Part of a small language model's weights.
Size: 14 layers, width 384, MLP 768 SwiGLU, vocabulary 8192, 27M parameters.
Training: a variant of Muon for these matrices, 490M tokens.
Each number is 128 + 32 x the weight over its row's rms, rounded and kept within 0 to 255. Layers, rows and columns count from 0. Numbers have three digits each. The size before them is the row's rms in percent of the matrix's.

# layer 3 attention value, 384x384, rms 0.113, rows 353-383, columns 0-95
100:148092109119092112128166146057092104174175140082122109120092138135141083185076149151133156041135115162131131040112107087184112130119105118158150132134186063152180131164105108136108110079124135128163131103122146069047113112151088157174152131105099099078127132133119163181102114147163124130
101:100179172088187135162076168140153090157149184145190066081146135150158179151171143125093140170086183124036081085113201125108123109159130150116134120090127152163130109126129124116099097131109179126127141086187126182086086124104199174158148226111119140124115122115179108127125118115070126141
099:050141123100063185108117112148120122109139115079084135122157124095086114149136141147103199188187164107132161104074172164098143056130190159089169085128141158118157081143136108147130131123103158144142077102143119145112137125152112149144112076097161056087173145169121144108126125131144121087
101:154110181118100105139116160071095108102114109160168137143137160119154113067092080194120086119124097148132166120168095137152130127157156129124113119182153113133147124130076141136095125147132141151069143181105096153152119134151142168159124110159106161125172154159126196174081126058128132096
105:185135175100130144102151134115109110157132121133113135121099124112108107069176125179055127175162124137124133148103132113149072137147120097130128139153089071131156088136145050137128145177091082074144056159084152084124083113090089168180157126177177119106174117084166066091134111114097142149
100:106191148155085073106129135096146110159124091109134093152143146172148136142141158149131148167160172152168105156151088104139158110134159140172122118118168124153140105087128101182151081141060149129105108168099148177145167146104105092149145158144156121127105129146120164150102115099102148151
100:193142144072178113117112137154188163141123119099065160114093109083091112137162188096146126106162138154084182101138194136100141102168106097156129082058044114166127137124074069130117112140154141133165163174163104136158126230121173060137132102140095206132204118120183098125165107123157170093
096:128074136108116139117151146091154085104114200167087079168060096111072097093110134048187129145139082128123130117090184145160047116075178143093075130177071163185161104186128119085142161120119136149138108186153178100167090100082032112133131092159130111177149087153145120139075078158123116143
099:182136144143129140130142136128173098093173111130108092115189152144157204111162126050143219068138119108120080102120142120142122118133127127140164129127093095115143147113094131107130100146128158111084146106145139135148159156240114148109067152122148130181158104115115154124166181085084141140
096:176159125068086098188117111195131137172099170114143092115128177157098107184145120121126147166143131164148101109088113094124169119077128113149122111114145102137088163126136124101185168146142087182170123134167133101071165136133183166106094073145154122106110091095085097151153119129158154067
099:151204128147129106169072141143080155133166185178167110086137136105145082148111150141167160117093116139123173103213112094162153083173181126148097137066137127152084065125109154155146146134132074196145122126105102150072144087163087107169208118090141112091066062077150117166121157150154151138
099:166096104139136187074147098088149145129113156097114167122095128170138126073190131121161194126190111081105083112089208140134116058094148074132191110087080197124118133133174144088123190072134097164127075093123111152141120095123147129132125119122167121069103125116135116120095112121112054141
101:184143148113164067105166133071119107184095108144146163123136122113163154090111088115102228066164139166103143158149102123138125088159098158068187073114138127074162090124193145151112145077129118137125155151115119140114108131167087059110111133149135196152131098137112143102093105126179158137
100:139120167111100073102127122133170065153098155181095137114105138206124166161062208133117096153125181103108124127097130162173093141146191122100182094139121120119135163106145131107152151120086121098142141140110149204070076113095174128172127127072121126138146117128166046113095101110224166118
096:095148108086101132134092191065102136126094137090108112146146123155093076133156113056093112141111107092100120122118138203137096075058102069111091114180152157107139157119100119071127112119174112084136133140114062083135116104191147227106114142123146155126104146099125156131101118133154176065
103:146153073095117090123115120122093089142134127099111144159095139152177094124144062100064095058108150148136131070173124124118092154126196143136093180096130128191120098094129113109121160105097166111123151146063119178164128068131077129148140107182125126117117147151132160172093134128129129084
098:140093095147165108166174188112150087103088152099135132124091120099186103160161096031140159117143135076136116185160103157215137148142146140193107147142139137109156129140142143090194144136163093160167152040121116108117120144127147107197189171138096130124115159155095177151121130104057096045
102:104212145199114154095165171052121097138160099166181134119145152173161114174065116175139090129094117115139144112103168117111163120107129128117130190132172136133151146076140101137140147079156154146149093124139120147156139155071110125115108120107130105154137104095117150116132186101042143100
102:098140131144154170110100172125146128135151175126132060111106126143182145086123121150119119095142128059106106194069172107107180084120155146095145137195097141092086134146117109112121128173107138150135068152150168159112119114125147106113126136135126192150079062124150111118165110107168085171
097:169160093140103122084136158144094105112131051107129168070122120139107117163115124091169089107083085149056118190108204137131108154098193126139124165106114154047062088095145161152137129125110094100118204108111145138174134149076134123173109210078142169114138128177146103177095165126081164081
096:175123112082117087143148150088104100096132119186182119103148143127165135133135211114179155132138133178141129097114118162131143085175129141158152134100117171132177150165130150140142097123068127169106140136191136177160093128118128138069167091191129154111110072172157110149138127105152130144
099:085157094116103114129095092110157153144117092132193064124115087093193145124123190119133122114152113160089145045174141111095109138143127085124094076109113112129117198067135127156124110124100119203207135118061116117130078160074096139073094185092091095127161132110118177120042102131152161180
102:108156150113115125104114136185162138192165142122099117141173125173098169108077084093113122127120124109138179155128109059140107154181114190094090128109141104080152100109161101169184129076107164239130145123100153162201127106062146191100179073126091152063163095116111141127125152141121146147
096:155132115163114100127156123169159129179142109142196129151085111120162153123192078196112152172066101142122153184111124100092158134128152127137094101046182145077164143106160111091119124109094113093081130125133118120083114152089147141069116112172178113171129109181156144115139142059096087131
103:108129174141151097163178083145122151105104174069155084127107099181113066057146155083130144125178073124130133171094105091130106135128187178121147128115138127137066127136084141095192114103190116092113116078143087150076127097156114172028112140130085111134093123105132132116135098126137132149
103:138079153200110111097084164163128079090123147144128132124099091195126125184104153101135116094120143097103129121122130123146097130130143091120109142146178149077126141133158129133096152072120143102183097093112117065172124082128153101118093091067217113134127015141145085092095142104138099075
105:117141125098149195077120160159124166133057116122155073114127112118091107063096150126155146087154105102158140057101132078115142112077070128101123140158111094126145124132144106136140091141142198082096174145116219117123125104119106087108100098213151138106121143112129104130120126077160131160
103:126168159118198095112137080095126182111166155168168144190097154118206123138126133051142164153117132115108119131118168127153129113101066118128148118156093077125115086120163104099041161162175163138102175125089183088112175101160091122109102155062205192145113134114136127130154067210157125119
098:166067161129126118148126199129170085174155152134129171119161144154123158143120151098115134138111155098102101072068153109163102107133100144111134125057117154149123116159108050118177129109060123119116122154144118094090120142114123170129130125123143168089079163121111150157166134136158120121
092:119105115118178086038090068165082137106140119142139129107125152084102120130149218130167152146119107126175125197123121068107158150108153152149146120118079113101143139164140099183174096119070116099137144080082149124123080145132157107144109147150139168098180142150139089174140170120184134148
097:091139114092124178152141076133124181156155113115090125108101104084220148129134155185101114081116082133149089241117120139140139140121128102136089089129119100131071174157101081135112110147153113146016111118104169145125112134101119190132157135136139102144097158111175098152052171033112170173
# layer 3 attention output (transposed), 384x384, rms 0.107, rows 353-383, columns 0-95
102:184130141079107109129128055080146189129049141143147088092111116111154104173075146144116152098062113135110162206085134086162149086042086110132168118157163145118136149141144089148167106121121108134132068135133178115170061156115185114179166121132142093126120114132126105086126156182117152144
100:152159175019143120103118102134157122137097145102131137114060091070104049127101116091158110140135098159159155116176127110129101156170168136178160163126085148083135172140139107079147151156065170105131141105093109114194153133153138162146105140160165056165144118078128125151074128112113126127
100:118127125180135102121124151202115168117127159085122092129123126105097115094111142105182097157175093127190155096128114063151053214057122088152100171126086101138150074140183103146125124149167137138128178134148124143141058182131132127131110111125153143134164131173127104152122128127142166184
103:134138152172168089138124142194193107144146138146117158161175120142169163150136069164146148112204125188109165101123155113140138085142145121100111135100141124062133133100101113146083154086099162096125096138111115104103078140137082164111124101125098126142120054173133087095109105148115133085
104:119116168086157138125146106186125091109183124100144142083088102156137141106123118139126158128127139166180181083123161029184155057152196113133122150161147103133156150111076154082155092100142109166139117117068114150151101144160109166140134136151118170136138147107112107099168101120107068107
099:175091130063164181140109146112116092138150142094131125116114066207104132105088108131127200121108080166178099142096184156121172166099132094110153172137098120152102082143144163136107118092128086124109167151066118176117107152147136133064150092196167144140077199134170126110122179123199149109
101:173143105135086136196162120189130106152166132112130099147134116152113125142097075109173078133143152105088075135172143096143135141132158114140072184169107144105181114083108117129157083087112146114144143107091105105146143088089105190136112115157098130105089111104158140073091121092177106137
099:137170083085114101177105075123144135213095115152121139076180075115099155075110137165089159147128100091107130136135145143099090117154115137111139140181090183131155083146138067063124176126134119111083082095163192170166131128134129153082167189138165125158121105200173144124108130152106153113
100:108113161124135126112123114095145132137082136185159127075066080077161084152125165193096115150127124086110173162099143122139174181133165089060108069134043171120147133125109161116181111116124174147172158128135110151151073150085145127083083127114132092157122177149131143133118137109175138117
097:120164177141103140158089146153089171100109155082119129180094142101102165129089133105122092140154103094107134139107152138160077094112136161175093086081054101125103097136162139193135110131098103095165117198106109165139074133173186121097163115172131121134143162072117139142184154082161112149
096:153095124149187114142186133122186128114053102179121135127104146100082148150108106134100096098122155095070120085108094183133155135128119130138125102166127100140155084167159165130091154094152154096137116150178216129107132132127173159149105105123110153101102192105124122114183077139151066112
100:069102085103133125097113136121139108189134165169147099148134142159125115138146190106132176124125113140120185106146117119122100161151141093143134117139158136151106078100175127138114091082113142104146096122164114108144171073100128120091117118139159087110117112110074063117189099061071101136
096:067086122172175088141078171180128092109093132176131108098114217162161091167169163100118111137111063121146152098125135094134104130131144134123102113134085091094119124120206134086089124171134127132108129088135130122159141165110134169122113086055126105086156118114135150196107158121151105148
101:088135140165128134142154164157189168161104084108155169130099221146140101134137109095134130103156179099199165066127146158137098162123149132182134150149095210155101126134100092071128155109125125120081173135125146165115099094131219126138147120084050122093114091101096174165123060112091132109
095:095145072156110100109134128140088115144146148124127158096135210137108125169181116194138080218113094169122102100169149139181076064190121141140132137111106152107081088159161158175156171094129163128061150162129095130153129158151126046153095139147075120123138146123116123126175105194116116147
104:170104131135129161073115111058087127109135150157141155126103087152103147131087167162091102185124091110121147131106082162131066154135117104103113104117120037116110086136126131144179163157155119041147114146113151088143104142061132130150177081185082151138172157138176104136109134132203129126
098:140161160155062139121136142140109122144069133133158191139145115094156143124164104169098155133100147118104141130181125110106136045077188108103144110114075032202128143089139117147195177118127178121142103169148117202165159117134138109065168115142065177147127083158160093141116130169162117129
100:126102135128169159191143055157163108130109172150144160150158101175185140141117060088120098107133127177151104136108056206112107135139123120081106091172142165112115131118127141145132165075130170134150096159136118117216118109182109094119104142082129184098078142143135148144113123166181120080
102:136114087060119069144105111091083146152168108129060113111073133153154119120170123085158146120117121155102093085129122135150066097150137141115098148078117102130129161178069153139176105138154139137131124116108170131150124137129138214100163117089144103117141142071110156116098051165082142167
097:127148097137106128145089106117133143148097162224146126123129144171184159122167128129120102136107213151130091144105158123080058094096164091153118105140066123163114111095149091135111165151122148179101092151104133111148192123122093103134149129163127150168073120104097083135098103097193150155
099:120079162180113122164126194099143188127108124120161106124163189201164162125152100111185095144175157151124109125141138160144155122103161126164128123132105116109099144203161092117151161131167122101097095076132171183104153180163146091166167090146084137144076133105107116124106127182080129101
102:130099181176118132120112088159115133117138165135104148085113149180136085137103121121107216109129125190113131165078138114116137137127122165145137086070153139091086127109172139084111151136073143192196143120123182131131161116133133126119137071104155099106147215115149085079132111078121054139
108:072143136079109143101182150141179126063141137114083154166129143120187099167124127119168091131143111123140163126133191154136181116095113123178102091123137164159125127091131114095108081081152100120155134079142131080128131122138090165089180103073166097115148119113140057148051064121210159183
099:091113151091104120159131077108112086128120103137133087141150085144106105164180159136109128078136156138146123148119107167138111148163145180146220137154102076118091124080098187126132124100086165123164149086094102086136152134057120092172091204149144204076123159132088097115068128131145148126
102:104083130122178131165119139117147153136176168176099101079102133105176142111174136172126129140094156156091154081130109139155119125107084141158126157162066137174151094130144141156147210126094126123146138108162118138135107160132161121200116187079134142133039163114089159178153147089089158190
102:031127113149146145187176178101123124114135071123154181168143108071100119151142117129142121120147083138146156102152095107102134101099135153118187105104123139101156099175095126101157159155153116152127159205081082159116110121178154115114144113137098142050133152119094086093129130139173127133
104:123152014130097092080132142086139121088149149123129122111145151156202112086158082178163142142158148058142116116077136107084147116136154189173122141117132168043138143109105093115141167120122093127126111126101071131176174166153112162132150080112124091118138143126170134171164128139088134161
105:161051134165070139161149102211130091107156064070119102141065157180078111163155113117118116098137120074126128111154105083103090177178144125077114133086087119088103106062112176126187110100129071171130130135123115124178134106099141143134082183162138131158164135092216120108072152031153178143
097:081156139139127145173121140142125177062104107076112116136142154155157140132109158101168125100131135146051089088178110107141117115185169123206180127137141144131143098177174123091148129062107122115115166121071141091141126110133112118136158096171118131123142107118133090169084069129110171114
093:099130145093172165083110165098134153136143083111135107160097150137187091089136104120159106122134147118093174108128125127154075167133172114200123136152146170161090152148149145120128086085135108126111046089159121170138089149087128157147152139183132149066055126099140135106147148134143134100
098:152078148140156125094148163084141149147092090168052054163159150078128102150113106150108145131132112143172136149115136203115178146144147181141097141125093159169148103092128172172102104115202137140150112072188077109202147109076108159140124154055182125080114172059160083148124106144107182097
# layer 3 MLP gate, 768x384, rms 0.126, rows 0-1, columns 0-95
099:130178155173196168101176186117115084072098149137144169187116157074141133139083103078121114128143112102060171121176154113132166159180129128093080124143135065103111154189112095166128155188130108131141124117105126142131136127128129145116190090131127134137144180160101131133115094160149169096
103:166138155157114117139134166156097121113134121168134153126141123136131088122076091137126126090100103144092073131111118118103108058138140174148107103149130080155144118145140071122118123052138130119071074157154102107155052089148132157150140130097150102125074169121162150118172089145046108077
# layer 3 MLP up, 768x384, rms 0.133, rows 0-1, columns 0-95
100:133139170094103143114141141142140125112115154167171076102131101214133191103195147160154145103106140130217141163117065138019138143156127169121062120136170124115048177128085120147153173104127150131144158135124127133124151171210160099090122101110105156105131080193114121171144152152189092171
106:058105135113154120114103082191142097104144153132129174087106059148144089120137142145096110101134146109175128119078066094108117166093079183166090187131102147103180093151088106118124075101140101124211134125172131096058143177174096127122114144085124131142114136125149141118121213076146054153
# layer 3 MLP down (transposed), 768x384, rms 0.0598, rows 0-1, columns 0-95
098:124093109179046162203083091127116108121144078099184142155116110119115140173070125116148092176163119104062119051098137124162104109103166108110203107122142139141151117137163120152113091135159126053085151160108133174120084106134111159154094138163082127180166136102138119108182106129101095119
106:146067129181135109157126147125081139144082126167154071103130120083152114134110137137080134154144126158174135090101141130164079071092149131113149131136132114115143115106184077112118110078048144111097129150111090199083115139121124146143165133156112098096136181149145150118097144134148077113